From a checkpoint of a small transformer trained on Wikipedia.
Size: 11 layers, width 128, 2 heads of 64, vocabulary 8192, 3.23M parameters.
Training: a variant of SOAP for these matrices, 4896 steps.
Each number is 128 + 32 x the weight over its row's rms, rounded and kept within 0 to 255. Layers, rows and columns count from 0. Numbers have three digits each. The size before them is the row's rms in percent of the matrix's.

# layer 6 MLP up, 512x128, rms 0.167, rows 367-421, columns 0-127
103:103172112103112173128125163079138123171136128127144137131106092129146074085137049080154102110078156135129139135059086145138190148133149171079127134126132131104111166111211104170125138065115114112157123077221174132148117107054134107143148206138155098114105140157181158159172111119176159153137115141159121105077099086147147084139126102145145084097125112132109158136169139177163155170125
110:153158161167137110147062094137105066098145170116150154121116040141057130134104137158130156149126123073118041134187100106100148143109104143114113160147125091103099132168095143128141182020119122155153110131053072151109085116117170122104115156203116093146147085149115106138102117136129159160140206074163175178094096134149128129159123124153109133083122148141118152122136133140157105149118
102:122114111123142118168095087170166091083081110107090140164141108169119160076177134140110135223111074149126077111137143125109155104067140081176201135106142147150134108132131156114153137128112133156091118103140089117124140125123077102094128110153109095092127069206137086165142101142098079133171080176133185184204135186144130169096101122057129088110121180168132142121127119114127150143155
084:149159124164110171159108147187086114098143098101123106165150204157147114178158136109050107180079127064117148136135136115047118130144168143111115148101195112100165158115121184140139114139103110134149113104143140131145172125145098090123162091210136092093162185092118131124155137070098118122183070081137178139175119121130107117213125160123142136096122101132126138112159134149087144104058
097:160145168118090164145141091136118097125170094136111082168164126170138102143123154136169125102167096091131134091128141118142141123144146097122168171129104122073184163154128110175111108136157141079082095168100120105113155128169110112166142166151123163146062122129117121206128161089071107074159101175088086090132175150064184137082170076136149089145129143116117175133089119112200070177064
084:088049144146106054092066115088148111171125139158102088114114135131107128209087052183174120136172115110152143103120143103125107147176092150129151107130175126141112138149177148102146128138164145130134164139064156152133139071134138131160083192103160172096096088119112153096099099123177099146131133142092128103063173173146136156056118120099142061097153154165097118072129117109142124139161
123:146129120114132099112133144130074122128122097133127112088129119170066111123070122109214167081076163135080157156110060112099155193091119154079091108154106086162153111128071145126103187157106091088159148154163126104141088162074166110110132175120080182137139093107122138131152128138106090127124155116127147156126110110177114166110153158128129146195214170152108103130060126053116163127096
109:108091113152155149108128160125080117098103090132124172066151157113178193144136171141209112038097119104092125164128127083114151177160120169108108088161095099167107132114107117107124134098118122092093088201117171139120104181118074121101143148186172144092189176178155100109101135182150106129102138167112133134110129095140083146097151140185080105150132149131126204148100136165145168138112
103:091105079118183111127081108087138141092106143164151135100098127097119186127140119068155113112126146079161129146144111171118165157138126113122169136107122120122167137066149190113126147162121136084144093141085174129198134124198112119134153072090080180144097124086102164158079119114114086117156127183135112151103137194150147141067139115040126159162090145100160113159115176136098073185075
100:069078112145113157149140121110100114134120040162143128151106040129198080081123151137167107162134156124123093161107157107135150112172073101116145151136154104132112132136156112113099157125134108153123154074171136097117162137158196101112170125168104169098090149109137116107073078113146130216117143091203177073152121122116145116145105113178099145090071099139145163165159152119100092069143
109:179109128119145076111112138154176162115137126101099227131095107165032137113115152066143121112121176098154084161148085144136164169147095115159110105122150085098137167141158093163146100139132133170158064126182155128154049111121141173118157093099099090214105077128152109158090170125087073085117080136121162150136117081141167125109093160110123113142162098152150165123146113140106120137151
114:125136129082090085095129181171142088093156113104092152139146204209108200090097143126125116165156178115143137124186130180082164106175131170154162110153128106146138125087119112192106148084169115067077152109118151162180110093125106122111081155161118152166102140111170103097147113157158132096163175096097108109107062083119122149120132115114082086105116095123107134166174103059161137148129
105:116172181159131101132064193149133128168145121148152120164119059121142082131131172154182168128133104124136141182088099110139138058158131099129101086215105126113109124157153181141091144108109114161114137127118055150145117112129152123208092188150131117061097132046135108080077103124117156132128109100109144124109136137150186066110145123124060093122111167115127114107128112069158146153096
108:136146150128138166141155063133137104144146131071176175107094141160170046155101158094138126131155146133161150145162125135117095124183110177127158161129156109147099181158098118184138107197131126157112154171152077132145063111174120106123142166094202165158171158068167107115137112108109063149112101138095076119152112113133092071140161118121089112117147136147147191071146064104116146100071
109:084087166084121125125172083151099148107107133141159082083150133152069163148100151154111129138098155164058123086136168105089132179134076129103145123133199134180126153106133112114163138143118131093135173124073153158212136096120098107117058133099125126101105134138084138060106095075121062126138117186110047159119145109161133111123125160120056120075159115144156143115153180142135152121073
101:160196138157043119138118118122141196144116092147121144143114171174108143114197113076162116107119096105121129122057133098119124124177109128136149133109125110171096090137134128082120134135131087158087056113085160135130115085144184144087168129116116105121105140141154147116157118168170145058115175115157160173199143148115168090203075121134106119145075142131119148081070099136106206140096
096:157088127068107122139135152116168173118097169128090124132130057163132187169122120071136074161073163097168142156129142131173177089149122115147137080141099061092101152160085073167114142187197046132094183094146143165154172138132154122084144130173141116113074137117092146113147160216153111128141138123108137132148105089142104165117101154158110166113143132145122079107112106133191128108119
112:117174106161127143149117106169130130106141108074102109121212113147111099113072175076155142099035136103129185129119124156100178200167103089118112145188137132143128109181127155153102187179125133149130069198153112162147186111130118125091138095131101165159090100109098164131093105150114096151079118096077043142164168132143175134150105088089130086116129106129103139099154147134110135092127
112:164092146187177117099131073170099115072138127089138159070139112151133103136140149076125114125089112098152134123165087121098155158129106125203115141140158148162107143111139123148155114099142083121133180175184130159131161057155168073111150128135161121157098140123185143148105108147130106087177185144168127064059112121141096133091134116078170179114159115098129170053114059151122092071135
112:108138182068160124099120095135086164091112101189077143125190124177118136169155125145120142136095132119051108095067074133161190082131150122094115147192078124091097135138158117173113091076145179147107162172118131112105127172140130099087156119130144146102133200126129135181095086099122151095091145165106156139101202157128162160075206147138132144103113156144150164142150112123132158169152
094:162161212138164080076081126113153106150120115207135160060138059119093107128081102097169116124132159122156075137156082177115095192085146109144083123109098133117106147174192153066096171115074069137147149137105105116113094090118186150148122115145146150165124179191087154153167136091147139119103138093123127158116099114114154084134137137160154120083123150142085127133154112104125064109145
106:080097127107120125146176056177141108230109053120103093141116172068127142125126158173167102152147090132118067171048104118124121104126134093132101141132156170153195143134107162126141111128153150159156171137129120101124130065085048145139136135125132154164146167081142103125135171132147119099160123177113092108129113167124172176084128134150140149158170191070138124100116132177107171122107
083:172053121133132183172063139089136165131136133013185121115167106138110180133104133154135095211134065129086100096162111092106151102074106136113151182099119163176133151126142153157156121102170143194065106129104140087091147153098135152081104146206110120112159091152125144081088129096088109131130133138124178174120108130118110099130165155123147116152131162104125110114167117114123132090152
106:166090152162119113110137189113125104143079151152105163144065141152043086107115164123090171082145110125083138147170129149159200134155143158134108128138179142143093137138107195090132106139095141173185151141085170155086162066176120112128071166096102145140133137141136117126180088157157145054168083124117106138142051130131138113113093082132130129125161174145098114198135116137136173102176
079:186115152140122105113070119085073160121098120146162175119102142106172122135126086142137076178180123109139165105109118116113089112119183095149124144065098105143157147093113121170170114136099116122110137167130135181218102121092136093158111131154088111116096075166130133109066156098155205125109156092137169128122098125123088087219111107140148145080116108089147150088137039156161105111088
079:177109145091087118127101113111130134128077133230167131173096141109116098124152181129105090129084107034147170136087111156178111049107151139116094107149112114143142129143141102174153078187064143103152166097142095144145106155125156201152147115132062134186164167084143068121160108131090143177144106132109140107135138137156146128148094119098142143149108175095065140165169144124086123147120
103:071174111122154112110080104165161179143074154033136124096244135134118142097196117131068109129075087104086135119164100171124153150119150154149112123166152068077149127119092105108219151147116064125116148114163111086108119134144111073151118108130145136165149123161155159122089140162105148078146137166128105098117093110123197139135113135120113183119113125129125106116174131111157131164096
105:099176096137128079111134093081147105100119087150122136079102097178130163108127079137113166109154179135161144181078160136069113105143112174160142140158124108072079135151151126120103120167108146128067115161150149188107098140070132183168178155103138123108117176136111075165145119099118138122181146113157172125198037068143103132134104080096151149169114123141116182089101084143095177110139
107:094170128081151143150151079146156146123132143103077143108099100117127110087141153170177091086165116144124075090141087162092142082124158193130144091111105122109122124128170101115166177095172108138134086083090101090106108080126097109166116121161123186123169166166143109133089165102131107118174134150131193117159061121115176164078187099210172089142120151089088142112117125048144104097114
096:157055100065122142219083124138149194069119171108173117102168089148128069124105068118131089217137106103122117104114070120142126171132124139149126132124132129076129152171162171119090140078136137187094106137086153108097181190103160168148127055132119097130083121158097133135139111167119137157109083114098117116054142123138120143129112133186129102130137098169113158120125115164097149130164
114:083120171098182072087154125149134196179163147138188100204170148118158148116140102148118132151139032150130118121107115102169181147168086106095093124095112059148078130125164121115159143118152117088161113105100145132140106081069147123141142093124176119080067124110095179123108166096174088115157107099100111105117131115146142153193115116112119138127099143086167097152159128128144204179114
102:176172118089080110112122158097100127132179103137104091147108111103083167140170149069133184169172108094168187127170167108153121158117106105147155118129146116168144118150101110114144145095097179082153214150090147117141167099187142096149173103150144062148076102139164091104112109139109073083124179156109152144130143125116104117083125068110106126088139160151070155203138107090113097069112
087:084143106133168111117100195093103120109150169118095146158091090122133152055154094114156113087130109180181139130120119126099114167142165154121130077159065146123186134157123113144177101181147115155119171132131097128139117103133168077151120150167153132193114173070113092147074120120145113108104079106110180162114177107182174088074121122096140149111128126137168096161151196135138126132020
077:112150125139098129136120166116080154149112135172149047168107171166125196121105162101130126107138114126091160174139138100137090108161143171129146144054082094147160183102197188123209166093155086140108117117125144126091202111117152070101063152111133175095135172160129125105072145144099119144140094141088129105140133129144144126145154155102131063155172171055102151141121172118144147085134
105:131130124041138095152135122149125132084105164126075190118154116129165037150102122163142144109107114091097051121092124149158132139151118107087110101151131131172033113177116095122117105115104173145119116156111083108133125116170208127152120175103116108181075164100140189095111141122144106123162152125155125119097109052107123134105066143116111131154176118092158118112155157069081177154097
096:123128088127139173131130092183080161085138128126112142084124156136106116112141152104166120102098098118122137177151153034101143111197117150168080138109043107120125212147123132115158096145109134146102185054099135128146109119163161085100115110145149124105076121156103088098157157104182122091102164128106156102128157121143150120143146153115152176160095123190111172122188056095159198143161
102:092157096167126076161124163139107140142142176105112123140159114097102151084071061100084151101156139170087062172126163111142166148138107131084085167117154120181161103166153071106118127123171105170130151104184185161134068138146153123125122175137115108139094189159113155143128140126168119122129106070083135160159153130148154081135121137159131100165138175111100188086137206084122171059153
115:074155130152155155107107087178155158152133165130111142098136136173122125127154135132147062125108052145121142157165094116149135130112104125131104096204168071151088073150144147164145115111141071173166127126116083151127143103110190148169124032151166180090156148137092114150084117149073100147075107165055080067146132113116120148133142138116170131123183139155136141071164160195124124132137
105:110134119175123102119152160139160158107113117128165104100158111084139127100109124099137189134118116169154154132158111122122159138165163133081144101124112110054134121123106116148110096167084055143138173132145146201234161111098166136099146174164135085106113135054071108087119134117143155095079104188161166115158076144139127086145076155092151121136123124175066111077150157125132055108082
111:155102181167117137155116157084101078179098109175138112153096142128109147139078093091135132075153143108092119137135117112154172118197130108126101122075162127128163138145110136144148155096117039144154105208078177147193156135202119134181066126130108183126135156117182108115126090134154107139143092082158119135112082153111057159070075147112096113101163109127120141166133088152120179102124
104:061201148129089088171124176092110082110101135128168145090154078168189134107088086115124113084146065132144128146139131108160132070102128119121144163142114187135193169148117120111104162102118105085109164113144135162123116142107153123124141148092085155135144159129158141144048125016127136103097172139087162081128081130145116087157182126149163140069154163144121085122109108110156192135121
113:119112115162155128155107064077103176172114126159076079155150137138096113128163150157099126086092170085111126109154118148169130153098136081169116177116086040120149169107120119142131133135165155131037158161101182086107129193136133114112100174100072105228132124121151095142072131082134151170121093128124104122150107146145147159116121144190150074109119102108145209124140109126158146118125
077:168057179115121105152042105100112129139118150147149142134145169078066080082095108131091119083145094137141123165108149072126115056107158083109132157125151135117100101167079202125134142184090135078174127109091178168132152105105157109106134177169107159135106104091153111132104127121150173180082183124104167135145062126137135069071099070144105101110108131139103113126153124115125115176101
086:132108116089135112173120135141106082149145161147153126129105146112125147074084119200156118116159131170074145191141141146177166125140131139143132119062164148108161111116180127162181166121158118239114149116062098125169121132110153190173177130172151097139114153159198115166124139088113126166175074094076137137120075169082125172117141121112141101116198117112108145164141143074149130160119
086:142053149119146121118107153092187116150116110125117068156107134140115120135116103162057112164110130165090082121119152144078137073083170155107204105187098140112128145184103153131089186110105135123105164161088138117121200192162151134071153189156085147134166165116115121151117129180121154148139124159088104149107112082126157141116085096094114097174119168152088132109108115079079116053110
096:098157154140120116116083110184165156121160143146040118170091086054127114184119159140119170114152129079133120169089074074084192172190106105103101158125086086074182151151174078109116128105122183169129131108116097111120104091142127077156135119129095098121082140135118125146111136067122187161158112165136128138126172099131138058142115175120127089080165106173151111108138120092132155106110
104:130157129092155118161114081113135172088104099116161123175146127094147143103135091040115178166163134123116105108189080072077169143092156075156098195108135134086127098084125131125155120121145161109118103146168150177060173153126139196200126122091173090181139111131109162060131116101122129100120145105156139154112168152135134126112124175107114092101104158082077094132084102139140174069152
106:061140097155142100144144120133136162139129085123155124082065075122062121125120142184121159083133132146069121184173120136083209134128101062162120113094144104115095103083141164185134128110131135156110091085177071175199097148102093114145141111195147173127117159136099135125117086147178130130160135060074101095124144169147134118149130056139127107142103141150165130114170180105142137158098
106:193097068112144071202087111086123127073155134125093125131040134150107139131108135139161174134077108136149154152171112168110116125169163122142175143155140039112127163147131131136169115085103144135096201168143126124172127108135086112135156155101138126147182128119096139083122129076134114142099168184145160104141100123105171163154118126184198173161135111177100150123092142147182175102163
106:112156092097146158196063119104127127104116163074130106106108116185120186088177083120118115159101058120087149106097113155066160138220133167124153108100171142135117094128148119148124140117110156118116113116131074186125106142113112048150155131112097102103108154186113096132044129126177113192079135109074101129127102120102108164068143086115125122085166076138118083131162150141117123133156
099:160146130135158154135132094165119173181174094080114179183128145156138117157140118118161186118100101130184104156109073126158165123150154089103065102122125134136098202152128148133129136172156142082144115191092144157119128076134055135076118094096167111161158120091128140159131164088096177155106133145082130055084102063129150123169100129156061106160134123150092123065177121146107120078113
101:121099162074125124179093102133195145142167153173118115133193133121115156090144127133104107081177141100170109107076145171169121156128089136157143087106115109101127153132136107151129152140176111110087183102053111135167097128134108147098134059094112146128062148135088138139177140194164142165086071146109094158193060142123166152113090071089124113149097150155092130145173118152168139109064
095:166041107111131103132126134079144068147100113134143060100132145123118178161112090147131074100164152124071083130160119063076141097092101151153179113132132137148170126132184134069101148122086163112151142119119166136145192162152129098121154180105119131198183129127181075133106161122144151169128142141145143043117092151103135134140090119136167090190122118113140159091138098095161119077182
081:153168147153113106123115122081125103076114182132171139154096129105120183135085127160073123182159098136092128121117097101092169101068187105070126196168087119159106147137072158117199120116024117117105091096089129168137201119134154125094149153092079135194132094122105122082122154123084115154155097130163080115157119157146123092091103131142109116117174154165111119136177165132139094101111
099:107069144116127086119164145136139074171133125090136187077133185129087164191199093111136130095172130104145120177081117095128127123112090145104147079121110167145121073122125167171134130127144181107094150118079087073119143087091082172149212115174144132156115111111130168156142141127115119131164080169128130147163139123100137042123100115068082109140085175148122166102089138095152120170090
# layer 6 MLP down (transposed), 512x128, rms 0.143, rows 367-420, columns 0-127
098:150155097176147070087086067044171140119120074073105100105115152142072132152081174125102191131139126154197174090150121112119076096174156147164144145134173189155129147093124112119132132114118215185158066136066135145117125120152085095113106073146121160124130113159203130102139128130152103126133088119139099163143109111111112174112135125142147162145092130090103113081133109082150125148101
123:136064095183137186170094174143067140138146106132098121128126143116133170100193083100146142127113153088102134142140133118000146141085092117112110128080133129109099138070113133094111143098105132111128163126142123175104132111118125113083155114125090087122107098173077141101132127067167090134109168097156151185156087081171195157131105155172098114144154148186132126130054136119141104167083
120:152050101158156170119197142079167040177134127134117164139134135140137131162188152168108164129132132183050141119132165197112070063094153083124151146115104135163140135125173154123093097139090055159086091107090108112100150138153107090158122129118131135153063088134117113165146150115158107120136157145160161115103125136130153120141087137097085110188081099108077113098097126151124129084079
080:092115107080125090052078148143147129167159165127112120132092097108092082106154144149104123083144103165166181074116163139176084104164131112083081143117105108117110055101134135132089110114107049096104097099151101136120118078106097140121141086145121144141158059096130188158103168113144129122078098128072133078126166156119157076083120177088074162156080119130107081127151099186138105148160
098:130149170133155114121153091136175152123160185072175142077128188058160097142082125066066122120078124070118114114107119081106109094108113094122117066132130129127136119135140172117068128135131104134148125127152096113146072120152083160116181160117152131089171107080110177083137129158138112132087100165147104091174135155154091121176111134119127212103088060156064082119158141183107115143131
077:155101082096143158109148119171162184118120155142128096113121149133179153138152103160149140118072100173127079141120179123195114124133096145137047079170177107123129156137120111125082086080115106125177053134191096076084053126142113151171140104130138104168139145112175081177148192126074124072163149155139161168130074134123109125107151149154127122168066092122125120155145165091143156135158
121:154112126095074137072151102118030137117072105112103148095086095119122127106131176148091180050119135126144086136143124141139179116128136125062213101118122103121105122106094139124084166128114134121122216079139109146146105138154114087170138119153159132140118126142143169136084145119102145185119105128154127134166038110118103167135147104089037120159187150147123169140105120094189124093133
108:097099149118112072157150106187098112128167085126141142119100191041122114118141068113143178135146122123140110145069175103193124110089165082114149129108117172174147147122047149116152151132172096159137143133128081107112121123141130067175134173066106086128108079116122163125135158119148090107065099116133152078090136173130083108073169163091140161104089117064117091113090147097136163099131
111:162111073053118120117049109111076107117142140036119067089142159109098148115139181036110147124098125147135178134134166048161128100160154178110138096094138124122101099121103090131134056132111126094168135109121083095129144130115160128116128107128151100079136121138129156178127127091118131199164116130155144141132170136122137146095131128123091137130124062182208087062132153128090137127130
095:145140189140101122124085087105162114138171171166178183129131097115073148157133079077073178167090110032105174083119126130146141169105137137156131099140192151217138130153148129100095084077129088141108099084124099078121119115079145187103153129114092129110141116117194111108149073099172132107102100138167120120138133165125122118116162187095073165138100130121141100152126126127179114146156
101:157107159115124082091142099101097158177116086115084078149176166160191139111149151142066106128128092113065141120160196117105127176110139148076106107108142120200195114129115142128101098154117124176087129100154115160057116151095091160109073101131150079129065125084143163179121145159133131175139161119149085157120133094162179114112097139099179158098157122147109080154116125152172126086066
112:136154175081089173116154146157086095110169052105103093071135173188093128155172168093102123168107155079123099141127112143131106124113149107114129159111106119140107047133131135194157117128157084108113172107072167185099160154133114070126137127182094120104124163173155141133140111135153126147171116074123082129076210208095115165103137126086104171106103106135122094101145164139143135104160
088:150157097112121110149097138103146194132110172097096157099122112167128149164165226128122178088104099143157189152109136099148093123121165110147093141103171131116136170087087189094147122168126130098098091079069123118132176147111163157126123121159104171157125147113104148131061079190127150064083135112079099100074166146101155078107120137125083121157108105150175074120110128136146090200155
089:134089201169129134095094137138128161166154109181118144114181172125125189151183136185121161072123096134154136153081100104123092117132140111160055106102139192132105109123090132133111093157119164111119135086076194118076144130108147144149136101086169099147168134092080107202102133136186150148133135112120106148168109111103150145214182091154176124116095177093116099131187150149126111126176
103:118123100172159107131138117125122145146139152152135078132095167137183121109138155182140091147138093177143115162166130160158107113129156075130131150094088159047060132102131099064105121187091147122061130093176117086150080142091122131110129157138087132158163108144143042122178061193082188112092091152138093145131107163145094086147109160105109076175117124090114107112159157165106088151110
114:162113134183148114110089151071124142182141127117142145164076166150210113083141128107173164139157104155154124137155156161098071096175140138134094186076114126099132128116104086126121164153127115165159132100143099151137123100121111111128130138132119071165168135166140126107068162198097163180102091155175151102169114075078208097124091123128118130112134151155124045144143160077091056119099
092:076170189127131161122200122150112077133146072117128154092081176143139136157171117103090102141118147126093087086061087131131161105051146090129101093104149137185121117094131153131106149139148093188114135147121129083074128163156139114130144174152081067134091128069175108083179170089164106173070180115137155098124103119112081124135112143102187109119130094117126108139140171133196120155145
116:134161110100138105180043138107129198103192120113072136165085129083121129166170087173134129134140105154128133175167118150170091130095164133138127113103109100146134145157076097116168143100143142140144120109150145117131141108084102183019103078116128128144082184110145131099158139174161168107141140167132103114095159078092188124088120118168135086101096119130079085155102098130116069093190
101:154111152107177162101122123103171143120133159028089138124112119153105148095212155168141163153127155121170153099162157189130151143121086136124121124066112133125129092117132138107129119139153173143120145109095075137131146115110156125112103111084121098060066137127160130188148135205063142113080128124137071079127085162159135178087136144145083091139188149144120161045141112121125175074134
117:120123161102122115116135106146106087106101108080182111141129046086129156111086174053091133149089119173069110102113114146111174100115155172155159085089169079122126131083133127153142162180158094104133123105146135153117122099101103154113145149095162052108101143116202112075119137123151149159110169161145093153165099057107103119132136126065124128078152095082089095096096072112107104058103
090:170092118133163089125111124111154085121112113065153154146148136146173169081114170133152128096192135195171094101149190114110142126158087135109107175145145073118109135156143142108150153105105158143096158148155141160151109074129114127148203116149079108059084129105131133135127149097134114155141134122116155127126162090176085053095098116069201154115111103144138099171119137123207122032166
103:135150167162111106166066121149111185114112133146162084160188112106161128141084169130075152096125155123155164124109111143152072176130183129109094076155112151127084109098152115131123181105188098100084192166122135124129168206153116084105181110183129126138137092148110149168146108090173126142120162065130185152118157112132121101122127119164122137137153077080039159166146157173098126152092
078:102119048135130113032090106120164148113186157115085163124130134173066147130145119171099078108114140190155185071155132117116106143152149145080140090098139125118146094115094063154095095064127036093093129079187139161136073107107123192142080135110119129087091112133073131159128087142114129106180126169098120145160094159101131140121109102134099117146098114116152076127119161113138106121121
106:109073039108118109145144138124138148128136144137146145085124108089132126070067073146086141168090072132106133100164117179107064099097086131118193121194151131082143095104046135131126108127075128123158137145144102165126107086123107193142084124192152092111145138098158102113115090116124129110093145132144157142120170087174158087151143186156130086132095117113080147079131124131055082125085
081:114146116107121143094174091141158153115146139103085141145190063170119085123201100103142124142061156137150062111135114120079173112138159184124104167119151141102101126126121121117124125157123078148105139119112118192075083095116138165128092109139116129169118105077061145155173132094096161173163126230143099160156094144091137150110193151145081089138110134150141179208149164126138125086134
084:140112091128142136123150125175158136089109143108092136140126150154141099156161114115127166110133093071125104130131134150131130144144141205115103187078102188150082111117183091144062117192147130172119121109184176135156091117150145175092076116098095104111164108167124158165192206103179128058138135148134163106161169124110147139104102132130049109155110152119104087159136143065191132140066
113:176098125089135193096118117135120139126183166126129070124086103088135120121126124124144221161075175123164180151134149147127102138169134151152123153103132147179107125106105185103100165097181133134168157114085111102073105165074161134101109157148117124137154098116155103093134085149116197077130092072096131169065143151093152143111180100118147165071130155117056128138134176135092098188151
106:130073149158156095086124142115071117086103097074128147162152137153175157095053151131172106163112152122132164148102094144082055161123150161146088120166139109196098151151080104105129175102149105137142077146090098165165150127169082141119131080101106168142171131141112128169113112119094086215140103151122058149121151131150098087101161129129202173182134119100092141075164118145117131142103
108:131157111163116088154115097111174038118168142130142180162015161119108142201115171130174128108149176102120102154122147165112150086083124174126110143118170163093098146165146095162109093144121109132120128161100087147156135128142153104119132068118154105152092158167147090124128088189131135175123126176106103138075128145136102117125078132092165111119113074174116156169080169183093074157158
092:143180153066128172071196096180152160119165099123140092126088132129153114102254091083159182118140125092148173109152135162140134110124100116087099111115119151161183043107107141102151147111105085132107160173086122196112142125160109150138084144129105125179151131141130103134076150107113198103148085109133083110159117125151091179091087129117161132130154095151093089119131138112132115147162
099:118147135168127144122192077204114119166114087125140111128119188141144094144159069131130187123123084082122092112161144176103106045151138083083116116115154110118114148155099125168174146162138096090128135142149135132077106162132119110136115179150104108132134120139147194065192107148089207126098095175133139090076104137096142122152131135116188086127140067122082135120142198092197118122123
089:115137132147192157145117110126119143114089167152093103164085121138183155159135072063144154127114150195078102124122134089141100107129180169126162122126169121108140135172110174126127174151112082163117139074099130144118117098175166114065169102137083089111135111191109117103077055088094127141081153161100076176110089106077119098135121192159075169060094092122149127121142154136122143091164
086:115175161107142152115137106130112169106103117102151093093090105128128074143218099122107156125108107127098113044136092137083111133079084134159109124111138144166154148089117123098074136121158076146154112121128114126121157136130140139099124049139134154109072136175145129127139138096128194171059114132162095134147064115063176139113134134124125145110184102110191154077071141094078027109120
075:124102070113129154074160130116172129106178166154169076170145114172114164108170101132124150103171121130123149071168135116151092099163109122174095129148109118109168090139112140181139125070165074153164147150184151158117062115177068126151128097108167088158111127129099184173074149157126152108134163116122128142086084164097056136122121151096118152101058174114180110064128099113119123095180
099:093126139159157146085119119107107184125129183159113134099117169130111130113124148166140098177105118150125202133133122099134166106114143185167130178132108160122084167071148143125107136122081142120128150125108070108130059119143118078151105166141120172100119119174147089118131129232131156177040096119152141166173154088174113148197127116128080116152106176210141104111171140125071094134099
103:130160142142127100116189133125094124067166130145143070136128171127149084100131085078143117096137092120105119149142101181152038108057146132141080168130120172144160087109069068128085190098131137115160161136106133115151074190108142143043148123142168103152200091076083099092141119131122143154137117127164097074093098098119062128097107140090127143096127106101095098106117084111139149134118
097:136170046121133146140099104109124155127123173216115126135096088135155119146070202146080158120083096118122150122123130088123116090101054155096153078135139139096077205100163084098105107156111122150165117140076168140142166157124131135128144133143157098111082117192159122152116114086148105113135091090120137128145059111094126102127173169105109185146087093099101098090113102095101094200164
098:153148145133115140098133074150128111132119184114110137113112120102107174067160151166119129133134152076105092111140146121158151082072126198210125096070162158123092158118135130109146161128156187147117163112090127133180162095134105126175100059156128078169110167155132147154120102119171164131085160132132107166089112125105156135066149080170146107101118176146050134115073067071136086096077
098:157101107178093163114148086125102130087100157109151093111108077085079089101097153190073163094117093110222175107124134058104123176096122133168127129107132092104110116135169105138088109129173141141093088121123132105113167127117089141130160082144129102132079127124115143150136111138169080192077117123128146112122124075114166073097137099057093177144118121083199167155103075141166110083117
111:161090103118129112143078122139173131148153213127090137118102148107109117115103113164081113132118140149125223090098139215166098141077111159169160129154124115147121121113128114140109129184143100130119111145163094066139097096070101132173141192111099155122103092096136126116162115139110097104079096112071147050181156156123157095106169141089157088116065120149149075102102156172086082158141
091:067131165185122124136101145112153146123124103168174064163129141111133137089000133122117145126103093124141152052110115119146065121110121075098172077170135153067106151130148139063138167093144168160127104116151144107112157143139085081128174150138145116122096081125182081036110140104105124111115116117087153126142139106111121094145099115112190159097114113172080101108120141100087138147097
108:182111117121167198132128103059145092158096113172123112096096138107114100091171098134090165056075145147118103104184162157090128100132098104147171076136112137174086134091160133113182127138162151112137133170123119177120141105153056155127138109166084137180191146089084096061141173109159156151151126073127133188106112154131091184109167175092124123105124108094108143126110148084138144170091
080:101170067121097186110158102158242108089146139107114127127116079170123216137219148058162126142135102144151161074138136187123183121118087153170091116127101133109124102088146136131113105092137136157095103142136116150104113139079124126163139119140121122146142144094122119152148124133132169130099122165132117194121149087150177197120124152163133208146076110111160173150146148098119168117170
087:101064155161101093137160116096149159125133119104172082184167114098134084145092142140063159128137110114102169126134155121108123137138101110130081117146094103217152115126127076122114183129154150165190176141155187083102118135126175101139111125119135095111093098033137144153104142117079152118129189119183151113190166126140148147173121159134222115088109081123117104144132180144093102095159
088:165154080130136158055150159137188119091154087117126094166172099162141097153134103086118131073055111167102112105128144152141147059104196226128142146150129097096118121106139110121112117110118134136113157116156165151143120155192165167082080096161142123083171091071147166138137098124138154148104100135141124088114147138164125144089109168123097115091150112090090130076183120055097062121113
098:138102117142135137101132135084179147132179101107140146149100116166066124131125101100045084063105151183142160164061105080174094111123126215144116127043164124080114204129078071176143117127084158142149089097126173138133089103120130091139125123088144142124087117139123158131093134104113143127100115063084098133140151136152149161142122155131138181165140091189120114144109169142179127132176
090:148152144153081127108101112094109145078149151107174106147101167132163069144123152169138116122049113104131127143124142131117105140045186132116116171124145135155180094082102129149147130134119110153208148149115091093084111106118172131086131142074164162147185127113170172158173149154171151181102059190132137122161103159163080164116141112107175101117069129123099145123151112126098143061206
113:186083137087174132139085135097171093092086135076108155156121087203118138169170090130088111093095189134155161112119140065127109161164100105185095099089089163133148126164156062122125127110143127135156077070104103123063149178131158143096111133153079146097095167089048158136154124154144108141168139101142133181111160115100168164131145129143126130136146125114119122086132155201072159155123
105:124124120119103122159100158138146171124137073173184140123163184107186155104166117144124146114146151199160119095059129084182137102091134124099071156158140143123057116130129084100105166149176172137176058091163128070101109124102075195090046152117134100118151090146130121075106109132113158124131088104167102115173139143099094138069143155159147139099189087100147117148125096109118102144138
114:155132095128094064098156094136093143094104152107090087115171173118142078122101150126101121139128117142120163181111141137121147016110110128077110140187112138127139099169087138174133124129111143103115135145114085150121172054178137174215113107165178116156126104136164116098167134128097107167141088165107144115104141162097153093102125081078161208116119116139197154085130132141115075160079
098:122061087111085135117151133133133140149139156132075119150135140089168037129085171113121133187159084104096133116129144130152089149130148099148152052144142110121088119148104164124108117074138106114086109095165094160133181201169084108164088071124051111082144119202131121105140096189113117072076100083148127104152142088141155128102169162153139094100149087149166112130140151106131073135102
097:112118077116165199131104105086082115148179123122154107125114143114164139110198192119130148085117104095140098107162122092113134090169122072153132089120119184152096125089164065141120093173133179161105185124103073064170095159094124127105136110156127123143111143119116125161156144066150145166157111084163130188133112152088108077063146111103149046154142144082152133118078161113154103118079
090:152128088161120139077140157111137120109162069079107166152116125131103176146168142059101071122153145115120105165075186127087118169169146113130149194186160075135125116081173162149109084082162147098054162079138130108100097103129109118104119096102084155143079149162103130184171093166171127140124100145142103147137187113117155145138168135138049099157146122087077089105159130084163131124121
073:155121070130146196085138154152153161152157167127149088168138114150156129106192150073169057128134156154141076122125155106154172106206133118177109076177145115140074085076122118173107057067161053119157138139155131140107103139119150156146138107131121128103113147144098148180162103100133122143141097153105142157185128142086181146150110128198079098132087078110106145105134170157131151114165